{
  "activation": "geglu",
  "positions": "rope",
  "rope_fraction": 1.0,
  "qk_norm": false,
  "tie_embeddings": true,
  "init": "uniform",
  "grad_clip": 0.5,
  "warmup_steps": 200,
  "doc_mask": false,
  "steps": 9076
}
Each number is 50 + 10 x the weight over its row's rms, rounded and kept within 0 to 99. Layers, rows and columns count from 0. The size before them is the row's rms in percent of the matrix's.

# q: layer 4 attention query, 96x96, rms 0.22, rows 0-23,32-54,64-86, columns 64-95
# k: layer 4 attention key, 32x96, rms 0.21, rows 0-22, columns 64-95
q0 119:29 61 57 47 35 36 51 43 48 55 53 50 57 39 45 55 52 67 62 54 70 42 41 74 44 55 49 59 51 46 52 50
q32 081:45 62 61 46 45 55 45 44 53 48 33 57 54 28 38 63 42 61 54 50 57 48 45 60 50 51 46 65 21 49 29 67
q64 080:34 50 68 48 44 41 23 48 54 46 57 38 60 41 45 60 34 42 45 51 68 56 32 75 52 45 61 48 48 52 27 40
k0 075:61 60 63 72 47 65 52 47 51 52 35 62 56 53 34 55 62 42 49 49 54 60 50 52 63 48 45 52 63 54 50 43
q1 090:60 44 48 47 39 49 52 50 49 32 45 56 39 34 60 54 40 38 41 51 53 66 39 52 57 55 19 32 42 45 62 50
q33 076:50 60 56 52 58 48 51 34 59 32 30 36 52 43 77 48 53 42 37 53 50 50 40 61 52 56 31 39 40 47 62 49
q65 092:44 58 51 54 45 46 46 41 44 38 27 40 58 45 29 54 36 52 45 41 70 43 55 63 44 50 48 53 32 60 41 59
k1 086:48 68 40 46 43 57 56 46 49 67 22 61 50 59 49 59 52 41 54 45 35 40 53 51 64 52 41 35 65 55 42 45
q2 123:44 39 45 37 40 45 36 51 57 57 60 34 60 59 39 48 51 64 41 52 52 28 52 59 41 45 57 57 58 58 37 35
q34 062:34 49 62 24 42 40 48 43 39 46 32 54 43 48 46 47 42 70 25 57 52 49 39 48 57 51 37 53 60 50 41 63
q66 100:28 45 48 42 51 41 30 43 53 50 55 43 61 34 38 53 43 49 41 42 66 47 28 65 52 49 57 44 55 54 47 56
k2 083:62 54 68 53 43 42 37 19 47 39 50 44 49 56 45 51 59 51 36 48 49 61 39 56 71 47 38 33 44 66 45 47
q3 105:46 36 48 49 55 59 61 41 46 56 68 53 59 64 35 41 52 56 55 54 55 48 46 50 35 41 49 68 67 55 38 48
q35 071:56 49 44 49 59 65 37 33 40 67 64 63 50 49 32 66 41 49 52 46 57 45 65 50 51 39 53 57 67 43 43 53
q67 107:61 39 45 51 58 56 57 44 54 64 67 49 54 33 53 51 64 55 30 63 56 38 27 45 43 44 66 62 59 57 49 55
k3 086:49 55 54 51 35 36 45 50 31 47 64 43 61 52 41 55 46 54 71 46 64 50 62 40 64 65 50 56 41 55 44 58
q4 098:55 48 47 34 31 27 40 42 44 58 60 54 55 51 30 42 43 67 63 49 59 38 65 61 43 53 64 46 54 56 50 45
q36 078:56 37 36 55 58 40 50 54 44 54 67 48 54 43 42 44 37 49 34 36 43 34 37 44 51 40 74 55 52 48 33 58
q68 097:24 44 61 33 53 37 43 40 53 42 60 39 55 46 45 42 32 59 60 49 44 53 42 57 55 55 56 60 49 51 58 32
k4 097:38 64 55 56 34 63 41 25 39 48 41 45 53 56 53 63 70 49 68 47 56 62 48 51 64 58 37 41 41 48 60 45
q5 104:42 52 45 34 65 47 47 47 51 57 55 40 52 41 40 48 44 51 60 67 69 64 40 56 42 56 40 51 36 41 40 77
q37 091:51 68 46 33 60 63 37 31 56 40 35 40 39 60 34 52 64 47 44 51 58 57 41 42 50 53 43 49 31 47 32 49
q69 102:46 71 58 63 43 60 59 48 56 46 40 43 42 46 54 48 50 60 67 55 51 44 39 69 46 50 35 62 55 38 46 61
k5 104:44 41 64 34 66 50 52 45 25 52 42 55 49 60 56 34 39 50 49 36 33 45 50 61 50 45 52 44 72 44 55 40
q6 097:19 55 46 64 44 47 54 39 47 50 41 47 50 74 56 56 33 56 57 68 66 62 65 36 45 59 49 63 63 48 58 58
q38 095:42 48 47 60 50 55 57 43 70 40 32 41 40 56 71 65 40 47 49 47 49 43 38 65 59 57 36 44 22 52 45 43
q70 122:40 41 72 33 47 51 46 56 44 51 57 49 56 52 37 50 26 43 30 52 59 48 52 47 46 42 54 45 55 48 40 61
k6 118:40 41 37 48 49 38 64 55 34 39 45 53 49 35 48 65 47 43 50 38 52 53 45 65 44 36 18 44 41 48 58 33
q7 092:43 51 34 61 49 56 64 51 44 54 55 50 49 44 58 40 25 33 43 53 49 48 70 41 47 40 52 54 35 57 55 47
q39 094:64 57 56 38 46 49 64 62 39 44 57 48 52 73 54 50 51 50 60 46 52 42 83 59 46 48 59 52 53 46 73 47
q71 120:33 56 32 42 44 60 64 58 64 60 43 58 39 49 60 65 54 44 40 47 37 56 56 54 39 59 40 36 33 51 66 62
k7 105:73 57 52 40 43 60 49 42 36 44 40 52 48 59 45 38 50 54 57 39 54 69 65 33 45 38 49 35 49 44 43 43
q8 105:59 44 47 58 54 50 62 53 33 54 51 69 40 45 80 54 58 27 58 50 33 47 44 47 61 48 50 57 72 46 56 53
q40 096:50 53 53 60 57 58 44 58 40 55 49 50 43 63 45 52 41 36 67 53 45 64 56 68 48 49 51 54 51 51 63 59
q72 114:54 45 47 62 44 40 66 53 17 48 55 63 51 57 58 44 53 48 58 65 54 45 64 52 53 50 38 60 47 50 63 63
k8 107:42 49 61 72 45 55 56 34 52 51 55 39 52 60 57 44 70 62 58 40 55 75 28 51 57 62 45 39 47 55 54 40
q9 097:39 50 50 44 43 48 42 31 61 64 37 46 47 63 37 53 49 39 45 34 69 52 67 42 51 31 37 38 38 50 58 45
q41 088:49 46 50 46 34 54 57 39 52 41 32 46 59 41 37 43 65 57 32 36 47 56 35 59 45 56 52 49 59 48 44 47
q73 084:71 54 51 45 43 41 40 68 51 63 64 58 64 56 44 48 46 54 37 58 41 51 47 66 51 43 65 42 47 44 49 47
k9 139:49 49 68 48 37 44 50 39 49 55 52 50 52 45 54 54 54 53 47 56 62 48 31 54 65 69 61 46 55 73 53 34
q10 078:55 41 50 32 39 52 52 51 42 47 57 29 57 72 52 48 56 57 32 47 45 45 72 30 56 41 32 55 30 42 51 43
q42 099:56 53 55 50 43 43 62 46 38 39 43 35 46 40 36 50 63 39 54 59 57 66 61 61 41 38 43 59 74 42 37 65
q74 118:39 58 55 57 51 61 46 52 55 57 54 57 41 46 38 52 47 58 59 53 53 57 58 35 41 44 51 79 63 45 60 65
k10 112:39 59 38 55 71 55 57 45 39 49 55 72 57 35 33 49 49 49 47 41 54 52 26 50 38 33 47 52 42 36 51 72
q11 098:55 50 61 65 48 54 47 55 49 45 36 41 51 64 54 39 40 64 58 52 58 54 45 59 45 45 58 52 64 48 56 36
q43 096:68 53 61 56 61 45 47 50 29 44 63 43 45 41 38 57 42 65 66 41 56 45 56 59 50 51 54 48 64 53 57 50
q75 106:61 66 58 55 42 53 49 56 37 57 47 40 62 54 48 57 44 63 62 42 65 60 55 62 40 54 41 56 56 51 51 38
k11 101:38 38 41 43 50 57 71 37 44 52 44 61 41 40 42 55 50 54 59 45 46 47 57 53 49 57 62 56 42 57 44 51
q12 093:64 40 53 56 69 58 55 49 35 49 59 44 47 41 42 51 31 47 56 35 57 54 51 38 54 43 42 60 63 45 54 46
q44 111:70 53 64 43 49 44 48 57 65 48 47 47 65 60 60 49 57 64 64 35 46 51 63 62 52 41 46 51 57 53 71 29
q76 103:64 53 37 56 76 23 46 42 47 59 53 42 46 44 33 59 52 48 59 50 55 34 65 52 54 40 58 68 33 50 44 65
k12 087:60 42 43 32 38 31 54 51 46 50 53 58 61 33 42 47 45 53 48 70 55 61 63 60 48 38 50 51 42 60 72 62
q13 111:45 39 52 60 46 57 48 42 40 62 51 54 58 49 46 61 40 43 62 67 58 33 70 53 50 26 66 50 53 56 62 50
q45 104:59 62 53 65 59 75 53 57 59 46 52 44 43 43 60 70 40 35 46 85 40 52 45 49 63 63 56 57 36 49 50 57
q77 099:45 49 55 56 64 48 48 38 58 53 40 53 54 45 54 44 22 36 59 62 44 63 25 46 54 59 50 43 53 64 47 64
k13 103:52 54 33 41 65 57 47 56 58 46 45 43 32 51 65 45 61 41 33 62 47 55 39 37 53 46 52 57 44 28 57 54
q14 105:33 53 66 52 63 47 61 59 56 55 44 49 40 52 46 46 54 46 42 39 53 61 38 57 56 41 48 35 46 55 59 59
q46 101:49 59 72 58 55 54 47 63 71 56 32 43 46 50 47 54 45 36 75 48 62 53 59 37 54 63 62 57 50 60 54 45
q78 105:31 45 34 68 58 52 55 37 43 47 59 61 54 39 52 48 48 69 64 44 50 52 49 61 60 26 71 59 53 58 49 35
k14 099:47 55 53 39 44 39 35 48 65 49 35 45 41 46 47 57 58 61 45 49 45 50 38 65 63 56 54 52 32 47 45 43
q15 112:20 44 42 50 25 39 49 49 54 68 50 61 61 71 50 40 50 52 48 35 54 50 37 73 55 49 35 46 45 56 57 41
q47 103:41 49 67 44 36 53 49 42 37 39 37 64 59 77 58 55 49 60 58 41 57 60 48 49 42 65 35 41 68 57 52 24
q79 096:48 39 41 45 55 48 63 61 42 51 48 41 43 40 62 42 48 64 49 41 54 50 43 42 46 68 53 57 38 54 68 46
k15 097:62 50 30 67 46 58 62 55 66 52 55 41 56 61 39 41 45 47 48 43 40 62 56 60 15 51 49 51 32 51 50 46
q16 132:33 54 30 49 46 16 57 39 36 53 62 50 61 42 56 50 40 47 39 60 71 42 36 64 48 51 33 58 44 53 50 52
q48 059:46 65 52 33 44 51 53 43 49 42 37 46 51 37 60 42 50 39 41 46 45 49 36 41 58 47 21 49 36 56 54 59
q80 069:36 56 58 38 57 59 38 43 47 43 40 45 55 39 58 44 43 46 32 42 52 47 34 60 44 51 54 51 35 62 45 35
k16 078:53 48 62 41 41 35 45 48 46 48 56 54 63 56 52 72 44 50 69 40 48 35 44 76 54 47 47 43 59 68 43 25
q17 110:59 42 66 51 72 67 46 61 41 51 62 40 64 55 55 51 40 31 53 38 35 51 57 21 46 44 36 58 47 60 39 52
q49 105:49 25 40 39 63 45 63 56 52 52 64 46 59 58 66 29 50 52 48 59 46 57 49 41 50 61 56 46 69 55 67 30
q81 066:40 45 53 31 48 39 50 50 65 55 47 52 56 40 53 48 37 33 63 59 59 55 62 54 51 54 38 43 32 43 54 57
k17 084:70 55 35 52 46 51 57 44 70 41 35 40 47 64 52 45 51 39 51 41 43 46 56 54 38 46 20 30 41 55 51 31
q18 094:35 61 50 56 36 42 32 51 46 45 36 58 42 49 52 60 32 46 57 52 61 56 67 57 57 56 55 47 26 51 45 78
q50 071:34 54 40 63 49 55 45 62 58 43 51 36 58 30 52 49 49 43 39 41 50 47 57 57 60 65 59 45 45 52 44 64
q82 086:34 51 55 62 54 49 53 53 27 41 41 46 55 29 79 72 44 46 39 43 54 51 39 46 57 44 46 52 36 43 68 57
k18 086:46 54 44 32 53 42 47 61 42 70 61 57 48 45 61 41 72 68 47 61 40 55 49 58 64 44 63 44 59 65 45 51
q19 097:36 52 50 61 49 32 27 49 27 54 44 44 52 41 38 49 49 70 32 49 69 41 34 61 60 54 51 44 40 47 44 55
q51 082:40 54 34 66 42 51 34 52 66 56 50 56 38 43 51 63 50 39 31 49 34 34 43 75 60 59 56 43 40 45 42 45
q83 102:36 47 73 44 47 45 52 50 54 44 46 47 62 34 41 52 34 54 55 58 53 44 43 42 43 43 55 44 43 58 49 54
k19 106:78 59 65 51 34 40 59 42 43 49 43 48 54 63 41 54 71 55 45 33 55 53 60 55 37 50 67 59 51 48 37 54
q20 099:53 61 62 58 53 64 61 45 53 48 56 41 54 38 44 60 58 35 41 55 55 60 49 42 49 45 45 49 25 57 67 54
q52 077:15 34 53 63 40 51 35 67 62 37 41 39 45 38 44 52 39 48 62 53 41 42 58 47 48 54 44 40 35 51 65 51
q84 104:38 52 63 53 41 37 38 71 44 51 49 57 51 47 65 46 57 47 49 67 59 59 58 45 53 46 60 48 34 45 43 65
k20 093:46 38 33 40 42 45 40 52 58 34 69 55 44 57 49 40 20 56 53 34 33 43 54 27 48 43 58 43 41 38 32 57
q21 093:60 42 25 48 47 46 43 62 59 43 47 51 49 67 34 48 37 56 44 30 37 40 48 66 46 48 52 26 65 40 71 35
q53 100:58 50 53 57 50 51 56 63 69 55 51 50 46 39 57 35 52 52 33 61 45 52 47 45 61 57 48 56 45 46 48 59
q85 129:53 64 50 54 40 60 56 60 47 46 45 52 51 50 38 39 48 62 54 25 55 62 63 44 50 60 57 49 50 59 42 58
k21 093:48 49 54 64 41 43 56 38 31 44 48 53 61 62 46 36 50 42 56 51 58 58 56 65 51 49 36 52 54 43 40 39
q22 102:58 46 60 59 40 64 44 60 65 24 45 44 45 44 66 54 46 40 58 41 46 67 42 56 54 53 27 46 47 56 35 66
q54 116:56 51 26 52 49 51 47 74 60 51 50 53 44 45 86 43 54 58 42 63 42 49 55 55 55 59 60 42 45 46 52 54
q86 104:43 45 55 44 58 74 58 42 60 79 34 58 33 60 57 57 61 46 52 54 30 56 59 43 53 55 43 54 39 51 55 44
k22 099:49 63 42 33 64 49 51 48 45 50 52 65 28 66 48 56 40 51 58 47 33 51 48 61 56 56 32 55 57 33 62 66
q23 095:51 47 52 68 56 51 54 51 63 59 55 50 56 59 32 59 59 62 60 47 55 45 74 32 60 50 45 72 51 46 66 57